Part of a small language model's weights.
Size: 12 layers, width 192, 3 heads of 64, MLP 768 squared ReLU, vocabulary 8192, 8.55M parameters.
Architecture: learned positions, untied embeddings, capped logits.
Training: a variant of Adam for these matrices, 409M tokens, 10763 steps.
Each number is 500 + 40 x the weight over its row's rms, rounded and kept within 0 to 999. Layers, rows and columns count from 0. Numbers have three digits each. The size before them is the row's rms in percent of the matrix's.

# layer 2 attention value, 192x192, rms 0.136, rows 97-139, columns 64-127
122:507493449508543535537520478608523494502625517451546522437498513466517513534506468510518489511533541484488469476560523495467525540543451539546495551510511485539478518532447529534567489515562514
148:578468495508428436475514544503520495466514461471528525510496594452487485526508460517481482530596486431499607515422459495507491461455487521516489536478496475480499453601509461495510500482495529
120:564491549517463475475521521570506523507525506486467535400460585493488475519508478532484509573553544484528590502481490522496570545497522516473493522398503432466508492513517503499502525518500493
138:557493433509455508466504495436476436487451535503550500538474564525484474531473446602498481443476596489524500524430542508531551542524536480448487491474476486477519379535453478476491522449493501
136:546434483525502465452476496458455480508505475476480468548520561610515519506492428506508506488512612422443500463457495525529481568527559489395474460425488462507503496482486504505486479498492487
106:490508487513601564528504482594524470510544491465532520441503583484515485602486500425498462529473498569542474494547461438507543504520502514534513478544513472532493526492585528484519507545530445
134:490514508509509471424492562539454508506519500506546546579518557440495520483511488495531453476564530484519477520470535465492493443484570497442493482566451464550502437497507527505477464496483444
128:482550490526551553489495501540540506502519469482523528396478544451503432491517517473490442588482522516530483482491480450544578474546493506547488455439459518510499480534505480438523496507519481
125:555552587485463462478488478592467492483548526478580532527441525411515545473553468560494528495563468475446561491556412518397483505504508517482517504430495484528480537426455562540458435533504525
122:441554549492504528510481485506483468508494493561504510550550511494481450509485591453501476483549429552533487517501481454507529447550493489525525537593493553501521496476549495474470578449550414
141:525520535494510521519526592581524567479531502504616542466510519408501481525492469503475491519528491546509520494532501443425491448498523521469519563480544538506509554515438569568459523521510480
118:481458451512548551517515551469555475497505473447487459441588488499515464517434449430540506481495513492503438498426517491541521448498483506518526462636505538495525475541489508457525515444503532
151:463550504499502537485491464510487468494472513495498513518584527523487544492477576453556508495574491480482487527532524569488591509525474445487499443468454412490501509433487445469489478472578415
132:560396496507537499487519469514489591517433501458462504565509582514507566461532457485454530558525520458490531450505523514508435433442519515490497485511463522535483484537528526515485396568475462
108:487468485479457495517540493482501477493369545547449489570514432539502511391562543452491507483457529506560535458506540492507493488419499465536504541557458484530488492488500463487541461531437517
128:467542495507490451483482530442501483511566484527464461492532465508520553445501536466531546544585425514480530482552489475515470492500497494551490500479532467472506544498491555543568466527530511
122:546527460505478441496545556556457487464535481470565512480459482437529521555511475499466502510461548501444505479547453475478453520470498534459501504427516465566480468494473517545475461577419606
139:574452481492581526519527499512471561523458529491525519513479553495504481483511462490469521498418513551496514499502592417501445457508532559450499497533474542586512524486433541518451473567405494
144:557471512496513500495508508496519490482496469439608561496478658458491438545482460523489475494469494438492559543454503473475494480556493524452496478507489514489525451561454487453492483456553480
114:589550504500526483484527520590431496481572539499598549510467522454489548528549490553470505468539531512460518498548505539423501531505533508438508484472471491540457511427480555524469435555493507
132:489528551507463478466478562520500503489506488551470493491622470507496534498491551489522488465636484461482520476547468581494492495470521466480492496430495428450492500484555462408469495500546398
145:537456493507495448445456512403521526489543470480496444521556509563506460463457471466532496457471479505473515478367513484613494503504473501499493424514510530507486484481477476537459441524481539
103:562438437516575517530528490469521509496428465468500446469542524535534439552503479446477496522467552507488498445509485476577536496535482510497498458468512536526538542555464527501481465561508565
133:477530492507479514478453607495504444489480503540508477414599491538514472460450492485584524409519534559519444516405506467532556493458510488489492419563518461458513461485483505575469544439517481
104:452515445494567575536509485542520482458506519471568484528615511465472522460430502412497439443480455504506469485511535500501547401480475454501497530643471499518528463461523452437492490487489438
151:524445539509511531538517392452527543528515498468426471475421522484494404570524467529450500583432485492499493458480447460566462471539506532506498475437514561509504541552492514501490504553471540
128:453515556497537519518460536493510541531451463567470494458446523488527490470555519491511517539529497521527496469540464432498535541533528500563491517416487510487509549449482539514514505511512438
146:472559539506433436491506500485498424490534481515500514498486470441503477505519566470459498542524410476502555510514452475500488475505485474497489520522520479482489458543545523525524491499531548
103:490530478509532486455505513503507489472505476474542492480491498448481489589444537507525473594468487575524520512505484518582556518495489533511520444434517519475485509517554559548478549571482491
117:496465518476469454468472501501474502484482555478499494570494468493504600458524488532512487479478498445435503467484454597457472507450540462473502478458455513487447435451533499509470398473436504
145:526506439486504568560521543508502480477463501497501485450615502516502504499427498490500490494479517510489528508533561569466549472458506506486518571528535525457523525520480462452530574456521503
098:461438470512533519491501505419460513509489542530546513532454534507517484410530519489542498473468494501466512492511560413554474567521530522488524470459427578499523480526406544465478492489499487
099:470534498487490537506476507449493484502498500498574470513462459493502527501555552505484488554453426499473471458548502432497496516501433481496528485470491616512489566519514510581512505549553468
109:493502478481457576502485415396467482485473533474566477549523523511456486483435512434452486416522491504506501505517572498541470458544507505522501456547437531499498557475470478501443502533503483
095:547542553502530493470498418471526466493561538470504488477529504561526450546485488558561481385495527524511522445425469483502501503502439463455516523520514515484490506474524496578480532468478500
095:486492466481503506511519500417529507522413436519497511489522567499481542551514514509417498498422490454560528557477527524512495518509560465585504519506487556459497465396444450423545569491488479
076:454399541496499508539544511485462525505538481481435487527417477472502509559538467508519500546447525496488493517476523539555472458485509533453511507474522525533506478455544466486515640468511520
086:478601514501507453548543510590542500472419431515469505448502500509509408571437532546507456454517497525498529533625447596478517542436460484501503498550555454466496501532536510508574521461465454
093:497473482489526362484483500520535472510525479478478544449432472482509514619443500512480471542510465452496449531430411484482452498502460506508490478548538452514472503541531459520516531513545523
102:497502539499453393491516542491449493526511486469475518509405458479508533580540523487579500595507497441522455469511411477488488551455511490541510550434512397522445571447560506560476509585447550
095:514435530499444487493492462455547520510412549489478499566590550539488485563501483529530505511456523476495497490532418464521474552528415464476501500497543513498483543472399423485488476476518442
092:424470481500482556478499421480474502509507501489554471549500531554507529521414484492487523488531610500524531491506576477494524504494516517538473543554476426465506523511539464469417509437467455
094:506488496498482485428518495405486518502428523547516476523508542554492485427502478535596522479525464540522549540529538556527507608462534470483531521492515474417505533472526483477532449502531495
# layer 2 attention output (transposed), 192x192, rms 0.125, rows 97-139, columns 64-127
119:465503517481443516468459449417522464545420542480445511537519514488498506501554537476522520436529440517529470511489493495511487462496526461490489438467456541513517422460440537484472478435531483
134:477521519521557562567484470482496611508483498480472442538541436558502522503498523511556590502535506539474498421533532503501506450518520569523504501478474516561508561462472511618574500556473448
117:526436477517507518549436459454539529543502507520485468535514451523521518545510502467518499477464423480456517480487490427460482422513436493514543508510522547559537498470517507551576531516479496
126:510586521556537460568485431594499553499511546468503486522515455471460497528503512494502614533476495468460472482532547501521465510499484541558493486458582515515476595488528557564570444527466487
127:493532507535512464534492537531476494479524508505565492463473495450527540548544558469468528524484451488498502499512583502435507463427454487577602497506554482473530578537544508492501542504467447
103:507468521517394431474501489424531489507436521522479540520478516532507534439549529561542542532506460474534499497465485501531438445459553510467527498492442516484464408497420480496499490444514509
127:523560558511510483512515386518502516500531440436484467461459488575442490558406495493550553545482547482464510476512484545514498543516508519530536546460537540523477515510500550552577533465529514
121:544461491546449473509511476528462506505438561489490504518519461573492579479503478543543580463513478460496498443526480471469378493507514487410480484506510539490487411473492492544573464505469492
120:472472509439513587490480483454529492562486418459456406517482465524512465551465521429521441467440484535450507556461505522541592515515473450514554500549511536496532484578483523533474561500528501
115:492470523529484457450521556485463531415532478480491479496484556580516485451546466585458471565468505459513548496510481522549541535461507556448476550485452499483448491513460459517509498533488581
136:460415512482469583474511447463496424551506550504420490519418462592495464506429459508533469453498474496495440510486461572545528486561530507552491480520471512528454441506492517552532522480509514
119:487520526543452464465546518567482531447497548533505582496498515500449564434529524562494572512581494521534470433561531535470414544498581493508425496450466502481464489484508482499503454487524510
133:569457519525456460522451514429476526536455513473534469457534499484498498467509494592466481607469514490512511429550527437504518511476429534466484575499452528515486510512498459509462514485513493
126:503547501486529514511495526508527417470557422486548497463504460482499517570379489439558506541498535533468517531515498469419508515466510490568538495492541474479568541553550563488510576519474478
105:538614494531542490514489500486492487490543485521521549496536531457479451526427459514511483506464561497477504517489488485501488512500509549458435500465524482497502525483533529482476413504498554
124:535412478411478529455522516462522473522497523520502502453501516533506457468508450514468408495502500669538471517496454498439492513522481446446545557509480457471518434477488436441469556522487432
123:441458507465515584572519455460535526591486477552492493500453450522462465503455494462558481434493508518482463499463530535557551469539498480536572481551516493482516494537469482537459503445509415
132:486521481510468478476531515535495427481537467515503545516431475486505526557418520439476514495529503417462491594489479554488513508489543485564514429515570487458503447539564550473511519469487518
129:486509563498494495539531516550456579500467482477474417541501420531512558520474567509526641565554510501475499484531524540525515497500532535572492473509470478521461466536485551621583491547516486
114:475463510452485565506455479413538501542481440493465454508429489506512455559459531439497496508422484486458508576468517502551583490497460465539558491533507539502540501545463532510456535453538509
125:552406488521513508526465476435498537510521491484528441444449500538519502489506451546475481543436487510517512382560511464500545466488420546471537584538457529563492546482463457556480546485490496
130:471510459508498515516577553544440497489499493542504559474494488483520569505520551494462515488604513493524496522557576525362469492489549507483563480506540447483473564509568457461513532525505463
106:470452484550445478496538569524508454481529572581538601507458497438501566462507509537494524490529462520537474478529573473458458455442535492577533473514498409408482475514508498464485475500425445
126:530502487520483514492530488545480538517523572493473562503479508489410485449513467585469538513543523505546469481555543569457430537524502544489480546480510529523460573449567458471526459514541557
107:475497552558462443508487486453451539442481524513479541480483543523478451433523505598508548554513527477525491460539534525548508526459574598502419503433431501522432518487449498540471438438572558
136:428506429535506501488551549601524455466503470499529528528528463464534630492516488432548493433539463463500534532474506480440465502489541438508522428504594479441528439514520518468523530529419469
123:551442477450480489462537521587520404477552580455529467510459498519471506514469437492453449504454491528510504532476443496501454528510456440457509517578529505441507475542540492469541530530433549
136:476488522490532535510538515475508602497494459511483471501500488560486476460527437541541498490474529596494537463479504512533527500507514507466512521507481464488498483486436468563519456540498476
108:504451497547424502518495448457548470534475506544479537513501487566512542440528495525482481443525486482521460462467483467459470455511514490439580491550481435498502451518475414517487520444455422
122:491560514495573545557482473514476537506489437453523416448500493491504472552479531456534482488477539545470502522473530483508535534486465500512521531527533488512561643574514495535463523481529483
138:511424526502479453515470474452495530525497615553470521508492497500512436441528505542445557492510468502513436453526504494585487471515493584536451498478405511577474528479476479547480461475518513
104:554596528542540478538554481596428535471487456477554459436578470517490515559510516546482522481542529499514429485481517494461428530445523560491436437434575483484452501518463541522553443541496473
107:515544547484479449480491561452493427508498501471475461456468538523515468503466525488526514488479531593576435510497487522530539521516492500506471493541467325431467446563453465466442513531433480
114:536566538471491501500477533534399575409485542510496467477531497567543489522502543469505514537533541544520461449492510542512517550461542561529447465456500503503403518593525514539568511511554485
100:464473498467514527482514544470472497487444452477439528500486426475451491487482576458460663561505527482528516512507579470510518524578542502591570473476501438467517588514497523490500524535545550
103:473513513393506441514499479563474490462500636535518476528488540492511473479543477481491487493530502484536474503492434519569445512509495504463391527494524434514431508536507498517509494407458484
088:526546494520503490539408459596489504485471479506556458545557532494471540476538506461485484442513483403553506459522465432538480545506536463498418499460507541527460452492472513480429469408513543
095:491424467444462464468467508439564507550505534507458550529444448479423502454465478514514541490435494483489515470513532480595472457646473501563458512521431470510510471468514452497487467466547543
102:459494482460502544503509537471539490556476460471500472498484498448464509472506499474509550492496535559544601499513526541594523496580471449547539543548434416493544475502505483523449495514517499
112:464501527470540468515468478458546419549509525521533477530478536484485519500545493441557461427412490527544531515443462484562543548543484473437578514518504498471583443483464495489380501428492500
101:503521493501557479555524569568398517469484478465521455458532404451505535495480491516513475555494486559546489452486553474551558507547486549561521519492512389494465512549523490574495518542491479
103:539553536449527493531494482512404579460486513497497457602558502616507495523537595475497475521551507488462455464453510547496475471434508543453524489487437575569491520541469516523603515505521495
102:541501495409513455518535457552511482508533473526538529524537470522475501539498534507394481493477501523521441550448444454450436495493502506473567493443553477525508532461534513507541507449516492
# layer 2 attention query, 192x192, rms 0.154, rows 128-191, columns 64-127
095:565513501464460469473554578510477530473482464434529457448544536477497528457509512524431495566582511496472531533534540460410494517471522542507507419457530524434493497488519507482531515571441536
106:468495490499462548449576494456556486557548488496496501440454508536405556529518506491516435484437458560438464479553475492493582492515466503534491552532520429526570479498448529534465514564523479
098:552484558495454515500529488477461577503481553519497527423531530600420530444440519441506489587564450547378485483527513488491520529499474533499453511479449559524522457508513524462579537561523517
098:505500497456513511526513514552495489497544455464524458458454500440522536498560464488515500505420494542514508472503490510526533550533490441544504542514547474464493489509519479527412485535502489
100:468502508512517461534495483542481479591462528524484460590457465434489461516563476491455521509509541504629546520422498487572417548554517555502523495508490509487454520467527496490523500403504496
105:490450478475491503436458514455540515451550454574505535434451531501532532454521441524533444554540438576461507492563477536491553467483491451567525535557474530504492500521555500503444549592459508
093:489487509526530516517438453497495486467416540567512566543533472538525452518479477571520653485516516457523537501445475541530476479486512501485495523498465495575514598506484527481556507501519482
099:482393458521499479502539504531506421513502533581492525466500496452510451475487505446499441555476543562543489511480484478560513451451431512474500563523546538516471457428578386475505496439501468
104:512533466450515460504548489524479482593505431385531434540546480433462536521548524455447432487450491451565513521470541431467445541560528521510496479514490474438512469519526461489452468500497529
110:472435466459476500472439545469480480403507532548468551462533528535534410480444465533513518565544493566479494453542493490464509481437469438490523497497441545463451488549559408476507562587498560
103:499487506490522478482452509479544465498524389439504488493499486403589482495469548512436478547488487515547525501527569516521521480451473536484496482501457532471434544538571377564492481471491474
096:457508531477497513458515492491482482440474426506563528559524428459522566523489462498480517476442492469526473447447489469493407526502437488501515502431567485486483515492443457546530478515513468
104:493557492492502489601512491581515473531567508470520450538456574446584549545557476444545383421414468453529506562474435503443512566515494464461519514506550481449445502480533482464417458475456578
097:530559483540542488589534502518455490509457550497512513483492523609392489526428528467562490467434542508445461502458518468579494555549512486486454504491517484570546461510393598521513483494487499
097:494464486498476477488442543472459521368528462502435487497527511500472455448427501440506497549548503515527445480520542469527497447439508483462526466512434555493395467558499465540512513500477473
105:473508477504538480597461467503493459508553497459490491591482484430569475505504515480487535448444561457604507480446502531599452546567470496502529506489538475493442497477495477528499451406500506
081:564525608462449474515473484519486538542501481449466490491438489491419532516498519452478501517489470517509510460536556486501519449455498538446521519528480516439491546457566437495483489498446557
102:530480485499430483490514542493514510470487496483480511395480524563519491464486510452490414619522424522436431492513497500482557521488523515534476495533516493495516496490525486495493521549548503
103:490507478495508526446550461502464457500483414462558452519520516500435554522490550473446512525425499452453443517445505524466520614510456440541540473499585413484539498487497498501496520519481473
100:518485549524481490501426475412547490501495489462427541534518502508516442482450534497507557511574479526541511508452451500560491442496484522447520545511380560557462506513459517559516554508488511
107:577503507530491491467565483491471521539460481490516450474559527559455518481455557493455438576595476505432470535531510453428471492494502595484440478443457539538529489468521500486558540519501474
107:503567510488523462513514544510452503476442421424528464491511467498515492487509527471433503507476544499563527497426538497512417618500538475523536420488495427452447470528460500553524469467477535
113:473479451484478499524577493487502450611521506466501485498494497435453547557553533483508446465418523496534493488476486493553482486583473541496483515489520457501546479482495461502474534475545522
093:525570520558505485493487530513488537421466494531487512482531537562499481477466521518486491539574501496449470541504447453438481531452565485469483445472486511508486486547477550478531486504468506
098:579537531526500449593514545471524530541452551448523456478486517507534537486469511485549423516565446508460548554540549421465469481554530540512423476441414533441482514545480488453472483546456502
099:554491543498543438474562506474483523560447495448559457491582452554432500500452593547422520570553476500435542524534568458425455513479497574535431462498476554509554478483525483511534547525558479
099:441499476535517507473485488457480473511472558560468552562522467557403467508497487544547570426477560505482478516489498531544522474489506478447495477460450466551561501535453551487543516486528492
104:579544537492469493600478490543470570424495551466520488518561554527493495465462520489505465535535445476436483520552486494442449469440516541460473525522487581527502466500519550536597521539506570
107:515533503468500486524514558544471488394526468486561474436530540453567525470521484528469459501523497484512512501516460496456502562443510439528543520524579459430445518482545465501447520534438528
098:552533504469542566432498498563413485460521484454488516462489543508457487485445450548469623500588500464503515480469468467464488540428529476473553520480549499470462522467502504516517524496454529
109:505472462508497506573587463487541445554501536450503409551563527467561477571550569460505430439506523460605480489439519466494497506568425526498498522481517503521477528455490453492449466468539441
097:475483508495443483426500512455533479543537468475461455423455493469471530483535499486546421531473441580479453454540503535504589470539498479528535503534470452450523507474496476499404520553516447
100:512514504468513502440462487493442579393525431499562528464514488563476502442441416522485586572555459477419480513542516515468505529459518434497521464506528497483483502561512535500523506575470470
106:490493496525486468562555499515544440617479560464486465552531518436517525548560590465517419464435524461575500552426476517544443483564481560507486503516484493496510539437521427499478487455518530
108:542480530499503498489420520454498526438532470478436493499479518487595447449425476488498506570585491538524510494519545509510501520466477515532528459497456548488414479518540464516525500486469454
090:528516501524543471548443527514431519449484528544533531557516538495590469449450530549554573511587569513495532530550531522531434515439572502475406505546475552576444535527495536478542461428481504
100:510507540499524498476497473539434529456440506520537548538518467523457504513426519530474578497469545409480493533482505553485473511494492523454503454486546500497500564398523488511553490507502537
104:508462461478515520372530518545450461445512445497496525416528506520479451506468453500497526536457488467504464526437495504453469515463479411458556499488533469453546441509552511468455501560545513
090:521573503530510507554553494524521494558464552440479470576519522501526462537514523505494503427545516459542510572469513461454480450468566609442454509511458493548516566518498549464576457445543530
110:596526473501486490536571508553496546524471514444500465430521528550503494476450519513447486562609498506481512524543543442426490525490538543481441485471498533480488507493546508488532478506488506
102:470511450500503512484519532496447502410473499559581542504554486537462585510508471576527595507494513464456508527494480559454492554479502426542515443451545448477527541517442574492505477554458466
099:553487488508472508550585459483513525604467621498473476527495499550397506525460501488505478432505550492459492489492522469512516436558494622497468546506537538551572521442467526501543532450539464
100:540540470462531492504498510531538493536525477431502405532523507461498524525497522512418443431497491469538579524507518535478478571525530477497538533499533480438505491455539479525470538471484527
097:529447482497531490529456511471503465504495515453519472550516500421590486487389501505488562507541534517565550507519604489528434525560464495532472468497485491458421450527493424480461502455499467
098:519504507510481531439566482518519534545510556507516553484476604547573456523443441508530447508504455448446449578497470501402521487486468552533483525467509548536551498554544528431570520558519549
105:532516490486510510547423504493484521387535512476479531529513552500657448439461482473515559536598483474527515533511553563450512539433488467490495467484496530465369551500529491460519457507422514
096:494512462511545514567505500531532451488531480448568451568592545460589506545545544451478481469493538402561538531452503480494482571524480479532453484456523460472433490514520497433485443465502511
086:504502466520524532436544528515500485489524488508551509417502521515528505467463455514503487556556503514477491530525528477434547564461494461512453469483539490488483478546531505435470492519457466
094:469540475487546488492506495571492448551482510468559502547523498421462551523608474451494462437390515465573497540419492470553395521593528501488528524530537443460534517476471524506455467453535531
103:448511517495519479363503544482480448457563366511516499410482465478432547493518470563484539502462538558490468457509462491511542529508510377492534503480541453460523440539500488519395532550502459
100:485527482522464502592532481497551499613469631504456503559486573546485550540513501515573427432508490480512480527452467516470507478581492598457484525490493483545528480456487513508504486489494512
095:527543531514549479627459500524584483553479538543482535487477533533494529530454418476599503496463510494498558531491485443578501551561514523464487510436515506498481455471572495516497421485418466
098:455513491492516512496480509501501496512530461538540497434452471528438517547496455572530529510468461562465485405581481497534521456529533462530497525498513476520554470583459519507419499508542454
097:458513511522563497566388478511481496443439509573505520566514478480542506496491503509501562437474525449560552499461493586545427534470520447525527510506453500522441506516501521521529470415482527
109:464424523520497521496421486498544443434569492544459572470413516460551481497432428495529512479459493527516501437504442582577562484507420393513558596548534507541456494449511479534449510505473503
098:512497542530495506540535477455433551456454549511536491462516488566480444471457497546533568551589504563471526455571576506423515472414515512512413443520466563585469467560468517469583517479556417
104:488507498498537552549503445528490539533419602548493529559540474569435461518502510496463527418458524462503528454456475471508444480514510515473449507496498517583504518469532551512549510461568517
104:524476470517443512434603544461491518522527485492478471424498532565475503461488526484493390578521482565412411507549519434457552482464492545496456460484501482510531478517499523458501510555532491
111:563497551523539418550511516450541488519463465455533495427472486516559511490515532496521513544523543542549586456505555456559480513521543511535457498494443446524450442516486450527445500455524418
098:531529534561521474522535489491467560528449514492514500462456472571520455491494496601532576565582498536500514546547550543480488495483561551524454441503449494564525516530497590479508506453553400
104:505461530486551449428473509437477468465524399410533492545550461450553454529450545526464492524509512468574509465487488482527407482460474494456512448460470525474406524527507431510456496518520470
108:486532462499514519535573485597542528560559587508529473524480540497452515554497430509496459422435486463485538560474459513480473514542464507514491531498609513489553541423554544440497469468477494
092:457487496493502527552387493522424475433487613570505600488505547460480479484460372490566558463484491482527493496488466552555482430487470436465545540531525507481438550418513482496498470496473556
085:521581559470501514519534478567422527428486462428542510505503458463473548486508479479501508487461459436522463546488479473482429608521512461463500453457517478456425498500495538478481407518442495
# layer 2 attention key, 192x192, rms 0.141, rows 128-191, columns 64-127
109:512507545512445490435498461569464495473507539448544473456460515503383570518478462529478447556447504469439462493529487484489505477444527491498534556536523443483485457531530532510538531568458507
108:467467478493564557472492462509460494408499484658536554484532472568464480476501455574533524506425515494443467465470456514533544491479503403507536528473497501516571520503453559475510539525495497
111:460496485516471496467481519489496454466478488556552504513497460573422501494503443566464492500524506436452481463543491497480531481536517461516574481504513405496541506471426566486505500529486506
108:499483519498597515509464477576492513491491520539559550467527514563453575466468427495453491526481492501542515491517540449492491468469522508550546529535455473439520481465464568485578484524457484
107:581527554496469535529621496540517502558503606436520513473500541534445561504475592448462485519519498508453469529557547494422539425539473544510429491489454558504562479473521474540417436461501490
098:486493505489534481546405532522452500473437493553544488564532509499581478489484498481499485551488501434468505459433476474543450529550465485524551476457465495480462454495443512472576509479519527
111:477505489506520493475457554440469436451548500463501502536490474416624465485455491455551581488530485531557438495492508551508489465451480430507524480515486501480401481544512419461479444475483458
109:532549533488474513562612485499551540619519468435515479498466519495543527501518493480531512471495435441544481551526517497460520528588490606536451517453497537497525531492542524566454472452530532
109:581550530530499544526538514588479510495466524527531479422512531566346532468517515500494491532444501544430504479513500479480578479502514540497499533505506467506565436470478549538529556488561517
104:535512504511519441484397544471498554414494500412481523498504460443558516480501472527480483487487500423540484526454550501538441470500502457501580475487511533465364442531500554549551504463503548
110:539525507518487483591545476534582545573486554469486413512494520488510509458560488419501390540493485490546556487487511435502469496515526576531490525522494538473430492459536516521529549501523563
106:522540480501517499562400536477540462427530507428507553448503578449545429505498555576539549518511499560553524521475480542475512492440543446490490469527512513535413443508541488555433497438426550
111:562476496486501459496584472506512523640494512414497451472531548489486510540520545490447487459556529531513544526490501430522476466548478602512419520509495504519609490464504490499517503442545469
103:442447485500498509427495442452450509463523484596422510494533399535476445493489482552487540503549505498469488487505506603480532452471506450484517531524479455518568525517545489483444503472497471
102:544491507495449461553422435508510496479469506470457493510465486477525470482526493445467402534559507452521549490505518524551473553535532498500543501502507525442442485485560486544508495493491563
104:554521535501511461543533517510573565545475543409445446449558519465510476539542567425453448488547493593517583548511557467528474479500525572516471506548478553462486532476540438530469500461454513
108:524526497525492523493462475536509533464464498520503481471476502550432504438500452494481459538462442453418497419518493455515496496496509514549564541531496500457515437459507632561546517594514532
112:467471460511498519509556527494413476482485532527499499565507457543384520516461442542515498435425544471469453433486483444414495502488460505465522489436497452487521454531449534503524543513474530
107:456483513529502514484428524496529502392515501557490547446550508518498458495481466562530594484520549503514503482491456523525532438429540423532532559552518465502505521536478569507463540523441469
103:533535456512440470506458526473561487545523541461502426530485465462518480515494622404497402453516522474456530520484536495545488529560533469473507492536494471449477535462542436472513484550503524
109:438531480488391513446564513487568468530521507555554491505488502542394538547527545585528490487486536441398506496554472490464575509522495534517465485511550445534562515524461543484506548557530521
102:540496536551478489536487537549514500496527526414441431482496458457451471488447553512481482546539518575548482521524539503479524437489515532429480510540444527464473458501571460553396546377509469
109:518521498491516574440534510535504508515485574548554547477556540541388581493528505555451528516449481539417502520521504470467567431503469507534491482503521513519576528497478506477501528520537494
096:463429512502467460457513438453441471535518484433431453527494483463530480541489527497501519459575583480527483477466482588513477510500485509442443491479538456554499502522565457535438479411512441
102:536508462478475473481610469500481507659509541479490441508513506489501496527521539512495425498497535497516511476490498505451488494555501612451410475499540448583592457480511506441547506484552502
105:474552490508412534460537523507538535473489482538574498477480470568378520492530480499550486503446503495416459470529481479486558472493555491513575535510550448520533477481466597500485536610511549
115:481445496538501512405455490437473522408521480537469536482486487448580471510477470498478584477523506520569484497467486596515471486441477417522506461523530555497471541528536441515438453471492449
128:481501492501444470425469488496497520526478416502482423436526424557366535527516509479476467476553474448419504471537469469566512497561528458496599510528522459460498529435490534510543558521496531
100:521501519472509482545406496554478503531539436412519511494502487441524520512471451454565488540482482504480473482510504455542507476537525483494506583538485493456465468482462548474535520489499510
094:480553545505510461473405468509554504371472444479513525528495498443526483462509510510451503537482505497492518527565529557502495511433490448487590501499508485448414514514562555515518487505479494
117:540498464479494506523605498460527510641513540483466473454496530501489506550494532498524451486486505513465471555462487465501503487544513586480384525509508503571592489521510496467512480492533518
100:488445472542555554502484436564469504504439475578566494569493565562491578500467468475441486454463554491491520464500498416538434561524523510517434452467439510521550449523451491464546547530502526
113:466503532494493480536364524532517483344484485545517512520503496485537486479501445515510552506490513500517529439517511538513493563415507420521620484489482470442379477510519511535529495520445529
113:553478470506495518512646477487514505651498554444469448490500513503429498525521529487472480448524474519449495516506532447462535451541493585483395490475534503573636499481483509469490520466540483
119:546496501496470455606519510520566527578447535417478432541492492460527494500529572463476400492496512479565556497504529454502464554546544597476486489491441522482455474496536475525498504461489567
095:546502572478512441527555393523485465569528500498495434496447434430623476499540506446501525528561471482607520527502521504492481501546442541489500518468528451451433574446540401483510479446482467
108:486477522513441493476387489469553473388569480452526503501481525456508481483528428506510564505530492497497507455526485523514493495385525413575563528556501475489435483551492510513467500537430460
101:432538421529505461520411543442518478399456400469526544535477525429563468493458481544538519475532549480519491477470480525499556548463466479543531463452449499457378521596476483558520505473464511
097:536504481487484492442646453464469489637523527524482495450492488490475473522492555480558498515499502514488463522489452516459523508525464526466424522486554499517568524499510472486487471512545452
121:438519522475428477490579490518509509542593521522564469483482456550393547531508503509501393534402518455444463518560469446412514492491483601522488553507521456489553497478472544485550498562529509
117:467493513489557509444389484505428491366550468539495549490475495453583460489456464546537587478519519529563473498502481576518517467409498398498513488535501469532427540527484439477443517452462435
104:479468498483473531423568467484508532528524515542500530471513490567371512478513510558491493541449447481384458508524480530465507495475480500503532529488535470548603516522548578479496483562525560
109:526522528518514507534498467564537557500488481522552500470517527538401514504519554484504457540431461531412488513562492422546539465556517526497517514544445565449506499460486534507494535549563549
105:540549510500461470540501554523553519579527532421520466511549532447519566529601582482429412523523526524553529550528526473514456477544575581507499474525472534525437517479560512477498520484500537
110:504492467486533487473551527462508450609496515511541526513507495455519508524547522587548565469473512521519520483473458495461494502509448517468444485460528476558527514538477437465520501431506493
117:571503526489485415591503505483529508575493518403452406548462503420578461527506518458480413476515510493563549540473497452529444530522521600488467507518493496487442492483526450511519471447487461
100:566544478454513459543579516517497501617509544468458485462529537457552484580519550527559466480531515532539508561499519499495540472546528571458426515515505502520522530488495452486459470475543464
219:516491506470521484567552458539497482538547511544549518549476534518592498501515487567545508539471506447573565497495476505421507517506488582502425531460489447498516527539459476478506422460523483
092:576478496514515532511528513545415487569481441487462498513540506519475490498456579512523552476585482536458517437484487534449601456522474458494495474484473502563522448529519444475465523464529458
105:467492516524521511453399471546486496344472461551507535522501505481574498483434408488486568507488513512527519466490508558541492502450490397499606492496503507454423488556507512528520536542463510
107:520467474492499527463629462453450509587514542497487450504493487509415503538502523543484485449505502509449465502485473495480537488543475535470381515478507513590654527508460513469490495444576470
097:546494494456491455494565425496477566552494531491471437529490519484561472465493485537476429492548487509534534504522544595409533487507474564485450499497477560519539509515474508483500465425558511
106:450486480474601532422428486525459524377487487637527573491512481517531516453490415533500547527474505510486502475494533526515487505466469408499549449494488527480458491510478525496517518540502534
113:523505497518527476545474517457497494511534466449437469533506493455628406496490547440529518487599502547564498513488527509543495456542478514455465480543457525489440538467509430531426463404501462
116:510486472498539478569445494440508466524481469451480450572508496442663432523502534460549481487548468501577518516463539491567429492546498505485506498507437569488434499551524442486483504443500533
110:527517463453485481503527488460503463552511472545503548512456436466603486482497483535595511475558529500611475583442482458554534518536504485472467527466543383485474563508509489475482406502524510
098:429509492487487480449501515446504505435556469512503508449459468550462535499507445561597589555515478509395470483532505513492554475452446457480539518497520551448535488525483577506494398558521509
102:473440453479445491480579464531501543539483528561536534484478486568415565563499415588467520484416553445460476503495439489439511574490475509501479500440595487494600502513485532512544528537469516
116:520533497480471482570581533516499541587496514462470413589508455464495479451509548459508384494496498553534491502471548492489485495555535615450454519492475493493504472443556516499480483469478525
118:450488510477481500438597477486503496533500531570541490582459479482546550503495531476465509457523566565552484487507493445450509518499453523490421473456515480500501589506513442441524480511466479
107:542553520495487475579484498517606504545460508432473446531490543438554518490535550476503447509524482535570558508480565489496488511518528582507491479485503517464397443493568480552483525433507564
094:512490509449531507460613451473503551574485472530541506464485530522472546544536516548525516512482489534406507500541468495439577499515458558513446500469510508574598517518452521475488481495541538
092:553482492484526480527372468479487458465520451392458501587467469445624487474510527499481530463580460470563519526518536528530477559512496461510534483493478487533392498566510436473525452449511487
099:547497519513455449503411462554525512461522493502526437468463568502504486477465407498460492521537514529520573429536489489490557510429526516515501519520489441444516462512491510535511478489436507